Part of a small language model's weights: 3 heads of 32.
Each number is 128 + 24 x the weight over its row's rms, rounded and kept within 0 to 255. Layers, rows and columns count from 0. Numbers have three digits each. The size before them is the row's rms in percent of the matrix's.

# layer 9 MLP down, 96x512, rms 0.113, rows 0-95, columns 192-255
101:147131093145109117134138106168139127101098131104156145126169087127121135130163172151107111155085146137141122119130158123157091134136121166121119118173152132074133116096088103114138143155099175
093:119141116156152134115124139147129147131142125146111125151162136142145164163102135058080140121155108081164172133149176106144102173148088146146048133155114074153149151110118136105155078120125093
093:122103122115121117140153156137160094128117123126089136127148149102130131114149131121128118094129114122102121121143133148161088134177118125093125123135119137131156134164101141100083140120163141
099:095141134116127130142134106097155111169145114149130168152097120136083121123190119116093104076126130131089114127135142140105131156144147136153158150140132118123106110120117081132171112106139135
097:129133097071172124123119168111148165152136155127152104115121143163106185129138113091084137092151160144148119113093178171120157147142137099148149113098133123134112150112104123131112108097136112
108:142083133132180160163130113140110143103143135141099097104114125099079087101129110127133147118141143090107164116135127158125150109166197078157126075180158156109144152144071101143148155165123099
103:141113090120150109155162120126162102126132103148111093135125156107141142131173122146118124142136144129139120118120128099157119156121131109124148102134147171153143110114134161171116160145125163
117:100126112129113137176116111133126117105148191160132128135112106128130149130153156111094127137119160161131119123126116109144131117124121107130164144147122148150133107133104069131094111121110124
088:169151124118123117180151139093118085161142153155142112102122099122118143137157160124172121134147090155123174101112132100164106127119150182109171130124079137119118100118160220144110151144122175
094:129131113122184135173152126069116134160134141153195143135090134114100070106125120132106152118078109132138108144095115135156117124144185139134115137112148147113136125111127115101133097120170131
092:129139158140111112109120060065132135110126135177157154140084110144203114091113121170124115118166146120120106137119161115073092083102157131196167141090121151155132134124130156131152137110170123
091:118108160151109152126158109146167143119142120143108150143165060090143115113147132088114125111120161149149090132117114097137176104179142130150117132132077116112122154162104147139163118111101137
089:154105111131132083103147169139153128148088138108110123135166151138170134089115154122113143146128114144134108114094106127117136092176152158111162129083111167126133133151150157139150124134138137
095:145102120143082123102144107121193133093105091148134131096129148148129148130140133136135114160092138100143123131126164129139134194144111153140138121161140155089147142152132127166141139121137121
100:175132177115153140116097133141154140121136106137152095106116132156130152099091225071153161138131100115120163182137131118155154158099072168115136147119138116096132122153132107126090133078124158
089:110106122123115142134165108109140134148149110175109166175143160144148151079184118151090066129123111113181107176154127152151136148118166173142136094090102121196157129117127135141108118148179114
201:092062121104132103109124125086142132153121129100144127107115084139082127071162096135091139115105137161137105101051113101146119114101078115149120100110127119147087126123102130098130069108122108
094:114131123136107124102098119096192104101113163111127112143111170102127160142129104155143123067115096123125174136119160140086155142141139155110149114139153108151128139160123141136101133104152094
090:121122160152102132147133120092131147124127148151175097134119110083140074156059118157074104165138143113114135133165121137123109090110113122148119110134149118143160140115141152059112121176096113
091:111115098124073110146119119103129148096150107085124158168107099135129143096144157144135129123157142155164109137155099138146144110121114094148101124098143175114105180150121117115173131069131076
093:116099146165121157159139136148098143105132123120125130111130111105125084115094111176110123167110093132099130138144099126162144109123137115148141047125132167069152109143175135118162118117137087
104:154117114105150136137120134156131165123134165098122115088148098121151128139128119141138093112099148116152168111115116131151105106122149142142113139104112159136130129139135118113147125121127137
096:091116124139101106082141108145122134146168122092130099120091109148099164120136114093137141150151079118178103115114158102100141111162135101123126152101123123103128160128162171118098104152123127
111:147153135111165154116134112089123156161108075125179135173136082141086119148129104100115131129116144127108132151147128113157139155157075158117120072112125156130108126111149107119123118130114140
093:140089111134116149135115175070106141151142158086157119087125107118188046142135131097144126130127131084090121120145103153092069124123148123153146149163108140129103108154078129121152127165118118
097:088123154146117143169095136092110145131141129120138101103117107118148117130092123149095128104138130140148081087115093140148103138152170133139132164106133117130125169136137114162164134162131138
108:097134141119131123116152113109112119139106178112111120117142109111135097127105080154108105115122158098103155140102138165140168120089141104168125140064122111094151098120149139111177134145158067
099:143100138106115121147117122133128153128148105133106133084122075165086125127135156122123122170125093115166147119126125138099113103140151076144106195124128122146163136129146152140140148140076129
097:097164122162095168138107115102136133087114086110140123150098135161103097139160142128117148109147161134089118144128173179111120092140141116166115153141116122098131190131125127106172079139129140
094:122142130139126124108140131118098168133158103114133144119140108100115099146120147112113098094136138151106120140095163111119093145132129137145149091102121107126168084129147108117105121050083111
099:178103119159160164173191109142087116127124134087120128155132135140143115122128154102146151107138149145146094118092151100127150122135125085115134103170177162157131124051094117110113099111183126
087:090133118124135087134108125130081116134129122122126154102137112112135144150122089174108124105122172183110110127135080154076126120138135092133160150122123128158181123112101127096148107122177124
087:128137084111164129125155071171145145118127160102125135084117156103115097138103109114122200157150111142065160131146056120118162113143140082099110116168137121130122161107128139117168140130154131
107:116105125116136103083117116124129107144136131125086086112111142134114075100113156150133111124120116123127144114082107118072119148181083086139080119095162161122167101137133106123107125123105104
085:138115124057128146172130136146148120171111102150148101132149142189137125144083177158093129125179119132111166124112085110136157100138123121133143142136135125139123129106162173130124086163172155
094:140130111121170123127132130119109135122116150098137089097135118085134111128107158140127104116151131130088107154140115136131097132114102090160129125088137145131099148087173114153125162116120117
094:101113130113105160102162121130120143158115110132175066154155117157108137137165134130119135105130176126122118101115167095150117143163123133130134131160152111165108138138116155124128141093152086
091:134101147149127133137086115141112108109158108093091093197134095145136099128137103108143113087153167105103170082112148138093162114151131175113124125134087105100147132121130073137148097081132143
095:131113141130123147134134144130093160088140090151128131078139131143124100111138151121115103162163102119121127094132120141190151138117131120093142175137130115133103107183119116135147120137099172
097:112124145162096121097095153119136134163141130101122140135151126083170096129126129122157094118124121164130144153140148150105141131159136141160159123169093143121084151102152121159114155133121118
095:142110118137115164123160111118085149121139154146100144096122136129124112104130124180165124144145139125162127112138091108107149125146092133133094101112125082123150132157097128149133090146093151
099:152156149163088094104149128131112177159122124120091105137113137117116119126120148098132118174088093124127173173136130078114092144101110184124090164134083135138117109135140141129160141174157145
098:154097136111167174129162117123119142157137137121096127121101167118139140132117153098133127124138092135116118123138114122099100119131137123160162126112170121171159146097083186139114099128130167
100:159168100117084115145128110150070139144100137092105164157138148129154114110162164136173171148133115110123168096120115150116131142108110112136089148111130098099061144125186152112166123126142104
091:167109049139105089123134098153108158079110141087140091158137113135105115109125146120176152107103086167145121109096105096139114172142114110134098179110123126126133108183129140181118149109160128
105:144092094152129135138144108133137110081118116148079118156124101129137124084093165137144158147101146083170117120122096124071120148124158101103109129155168109076129124122158113148151118116154168
134:123127089172143104141148134109111122147138083109141139120126125137164115133140060168102141125164160188088121096172121126123115132126099112140135124093138127119139149083138153136152087128161092
090:103155143124134141074113125142090134135135127121124153146191135107169136127149121146110122111086138106159180088122134158113118095096136122129144135127141061118169129143158133181126122129142109
088:105120136160089152095152110114095148174127079149133119144107152112116149155130119119146058118135158132160070144104145169106142080138095118161106102149073135129132145148159161118137139093161136
091:106106118117146151116129135100134113098113158167160149098131093132123116172171095156130154112095142130144122140130159136166108146162148163100109138141086114191124134119136123119088109116109170
093:126149123103136119169132140120149134116169077166147168123129098157129125122124140121118154154120129084116123131106120093135150157155175130135097133124138123167122139132093185141122141156090149
093:110126146110108111139152147100118128137141131135134143136170135109137107150098135132128181086119102173124101118151130123113131187127114148136116157092165129096120134149085146129154126151131105
093:103126161140152189115119152104090089093134097129113124170116105105105152132120091122080151129162130110139141114146120140106160132102108166140102146113112112112146108140080135137095159161102113
093:130105124092094190120107124119135157132135115132160138165115135128114165131120128123131098108163157137142164109124152176086156139145105100115081158116115161139102135166141152159134121137127157
097:136109138152121173121107143119134132143158127156089128094167126106120153141112122155094116157123137079137152148087119179128150142132152154128134110139111140121143121125153090081121154110118144
111:133135125133100122100094128103123138155102086134125093142150127140138114184114120125106149130106119103089134154148101121108131152098127118147193097125128112146133082109121105127145124163135127
096:096130157154124131124108157112109149170132111132114117087096170094125121123104162097113137074116119104122139136154161140101121140091126158151152132155113141158111111145114151096135152111162140
106:134133114154064108151135136116150121126120101089094166124138112171113170113203135129131124129127109108128108135140099151129149133114157118105121121111091127152149168127139092118123117149154156
093:113150148153141192118108138129174122117154136129118086179102121125142143126145129116142102130162170111130119178118094131122147164148145155076112098135082100149126152180127142174136108159142144
109:168151091153129131179133110083155109101164117118107143080096073118104128141147107142156142138107123126133135122139119131130109093095160137120121106130106159152094163172127118097165126157114137
104:080139121145150123133116118133123118102093121120110142093161138102107137125133109120119086106148120140118150056155115112125163118108109079088114159162098151121135104117092106114146137142097110
093:101101120133128116131098175129140152142148110146138130126123114130111134115123141093116131119133156166109140121116128097135064120130161119092191119168103096116076125136124157134117140107104154
094:134163176093134157152136123124106160143132116151108111135126104143154143156101139119141080152110074148128177150136142093130160094135135163114167109178099137138094133110139121113097140124113148
098:121131129120154134093078155155119119153119154131115110128137112113138129137132100121143133129136104163152129156104100111137121101149145118093108099122087103130138124128130132105134088177114124
089:163163135090141116129103135147117117125149121114112135137093089134134117160129118129135157131176145122103097133123163127098113099131093123135129127136140136102125132127079147140137120129115137
098:104159081070161141124116126131127129111120132138141144112148128139116124125139169087122131122128127151120155128108116087147162148109129145114169150145149158096108099151125156097147137138184158
092:134126118120109104141117149109116150102123136091141129132118140108125081113099168134140154120096133105111110165094106094106167131126148165187142124151147133080132114109117158090117109138136144
099:149141126102143087136128131127151153134104103166136150139119183142128117104110125120163154097142085134131142112122096101112137141130153110138114173092142120145128103161164111145121136114114145
094:088126120155134146122072139166175134121133118141060165148136124089119138124117159126112125082113137124157128150148131138106131129123113179172126106152148162109111124152122103155154115106134106
103:094150114158148087129164144142129157117112117133108132152145104159119133172110119118107072131093121140110094124140091118137136081096117127153121099140132111154134121115145129153130104116070108
092:133129152135127144115095151110092114114119133107113110129121134111121145157143119157103125165096123138117140144176133080140155134124135145147134141140179074155155177168155118104097118101133086
104:157120106113175086169140090190155134066135136155131150134146133122128091153107149160135135099161164128103134126109103099113141105175123127160143113135106118111171134134107126111126095142124132
112:139156163122143089132112137166091131085119153066201111167147110137109145133106156132124143095098111102124155103152158106120136101115110129118103108117074086133135108130153125116116123114148111
096:107119145135102134104136114151129127131104032165142111125126119134151105142215100103087122112149150073162105124091078114115136125152135106119113128134153133141106133115133103131118154119161147
110:111124131107094187122153101091127143119128089097143075106122143102121157112145067110146116152173150122098115092124129150150162168152120135094095125120123094147126117175158135100146121093131140
087:125137132121118128191129088136114126135159151158144111126136173124113143114138100136151117151156143129123122135165094111143119160133128125127111094127094163103140127118188117118128146143156082
096:138131093143164136092126142160104110122111100090148128084095112111137141135127114081118137171146143136094170105130140143116169082123155107115113163162130114157094122113121123094137117109098134
103:166136147182109105074157104167117137154148130153163121114119150096107100121121176091158131174105137093103119153161157102125099131159174134141147100129079144115100098171164132125125139110097115
095:126129113149154122096116141119099142136177172134100133174110106119180129133155117100155102174106077136120138157156150113111155092114129126093133112138113158129131123078157127128148137103155133
084:158143073146164133172127158173165124087130119098172118151132140132064166114141125142125157132154107163138110117154139111145128144133133152122147137139144102109123084119104171117115117116106168
091:121157161130145096129177111133198151118117127166161128151136133097138134116115087139167139120124126076146141089146143134129096166121141135118138150138139162101130103128175083113148146110120099
092:176108146175161153085122155165148140154128139177133095133121155162151205138111125130136155127120125103143133190133154139142131131111132139090113111122124146132126144103097160162120112102139110
099:137164165155177114110129138114149096134115136149143117118131151113139133141124144142138065157137158167108091150099135060122165096120111136131143078119086107138153150142139149118125115120101162
095:104172075103129112116087163139117131110117129132125180126095115108127095094132123162093125135096106130129146127120123130156101091166089116160161162094107128135147116120119131147121108147117101
093:109160108108101135116099123165116129159152127169118109164146128123109071152146116164127126165179159141068085124134164128148116149173121137102149151114122160153122145126116161129144129112121108
095:133128120150136127113175096110133111129122147160121085100163143122168148113142132131129171123119182134131127144142141154125141151143134107133144113166133099148079170119113119108135127121098180
101:106132105163126117137182112157155123137134141123098111131141168079147090145153068125068095134107123116148147095121107115130145143142122099135125093125128152094126124111123131143179113074111098
166:138157102134133201105092123142135142118118086122103146125122148115135139112115126119091120107134138151156126100107145137099112123147143119122137139155104133159119122136118117129160121074131144
111:130084093094130119127127099098144133123108169163107115134108094105164115096112145149129169080116132148137159151091164108163086129143142112155109095157142087094130130158114126149172115101162155
100:134132135106125143149124159142137148163131138119129157138189097063087109115159082102088161129100151148118145138117144155107109151131122111127153108129139116144146115128156115107148141121133116
090:137104143113121122140099117147100089125117116155131065100166118167119158097127145117107096136138142140112136130146119141106123130140148126099133083132137117148158139126136174107121135122115137
098:143118168164158146126156137128130133168165082146102119144159120067071119134097134101147106153144160137083095132168129111126074151140134123119124113138105133110138111178121115171144136133130139
100:110117179117109120175110131131117151138142141166129120076095120129139167134088116157148113140124130139167073131132119110132138141144123110104089113120139140098119090150133115112127114132081173
099:148134121149111183124132120108152102080133112113146139102110121106140068164112130137112116150108158123119124130153122118110091122114137161119129187124103179145075108138142121118119114158143152
100:082151107135153096131122119156125131133096119128133100132175142128147057128134125094142124130134159142107139119114138120102107124098119175115161114125112093087106104098147151094156164086120119
094:165141139129139112170147083141113111119161130127102143148139099122137170103087167144151151148131123119149155132165081102139096102141144103121133100137105179151133143081139137142133090160109114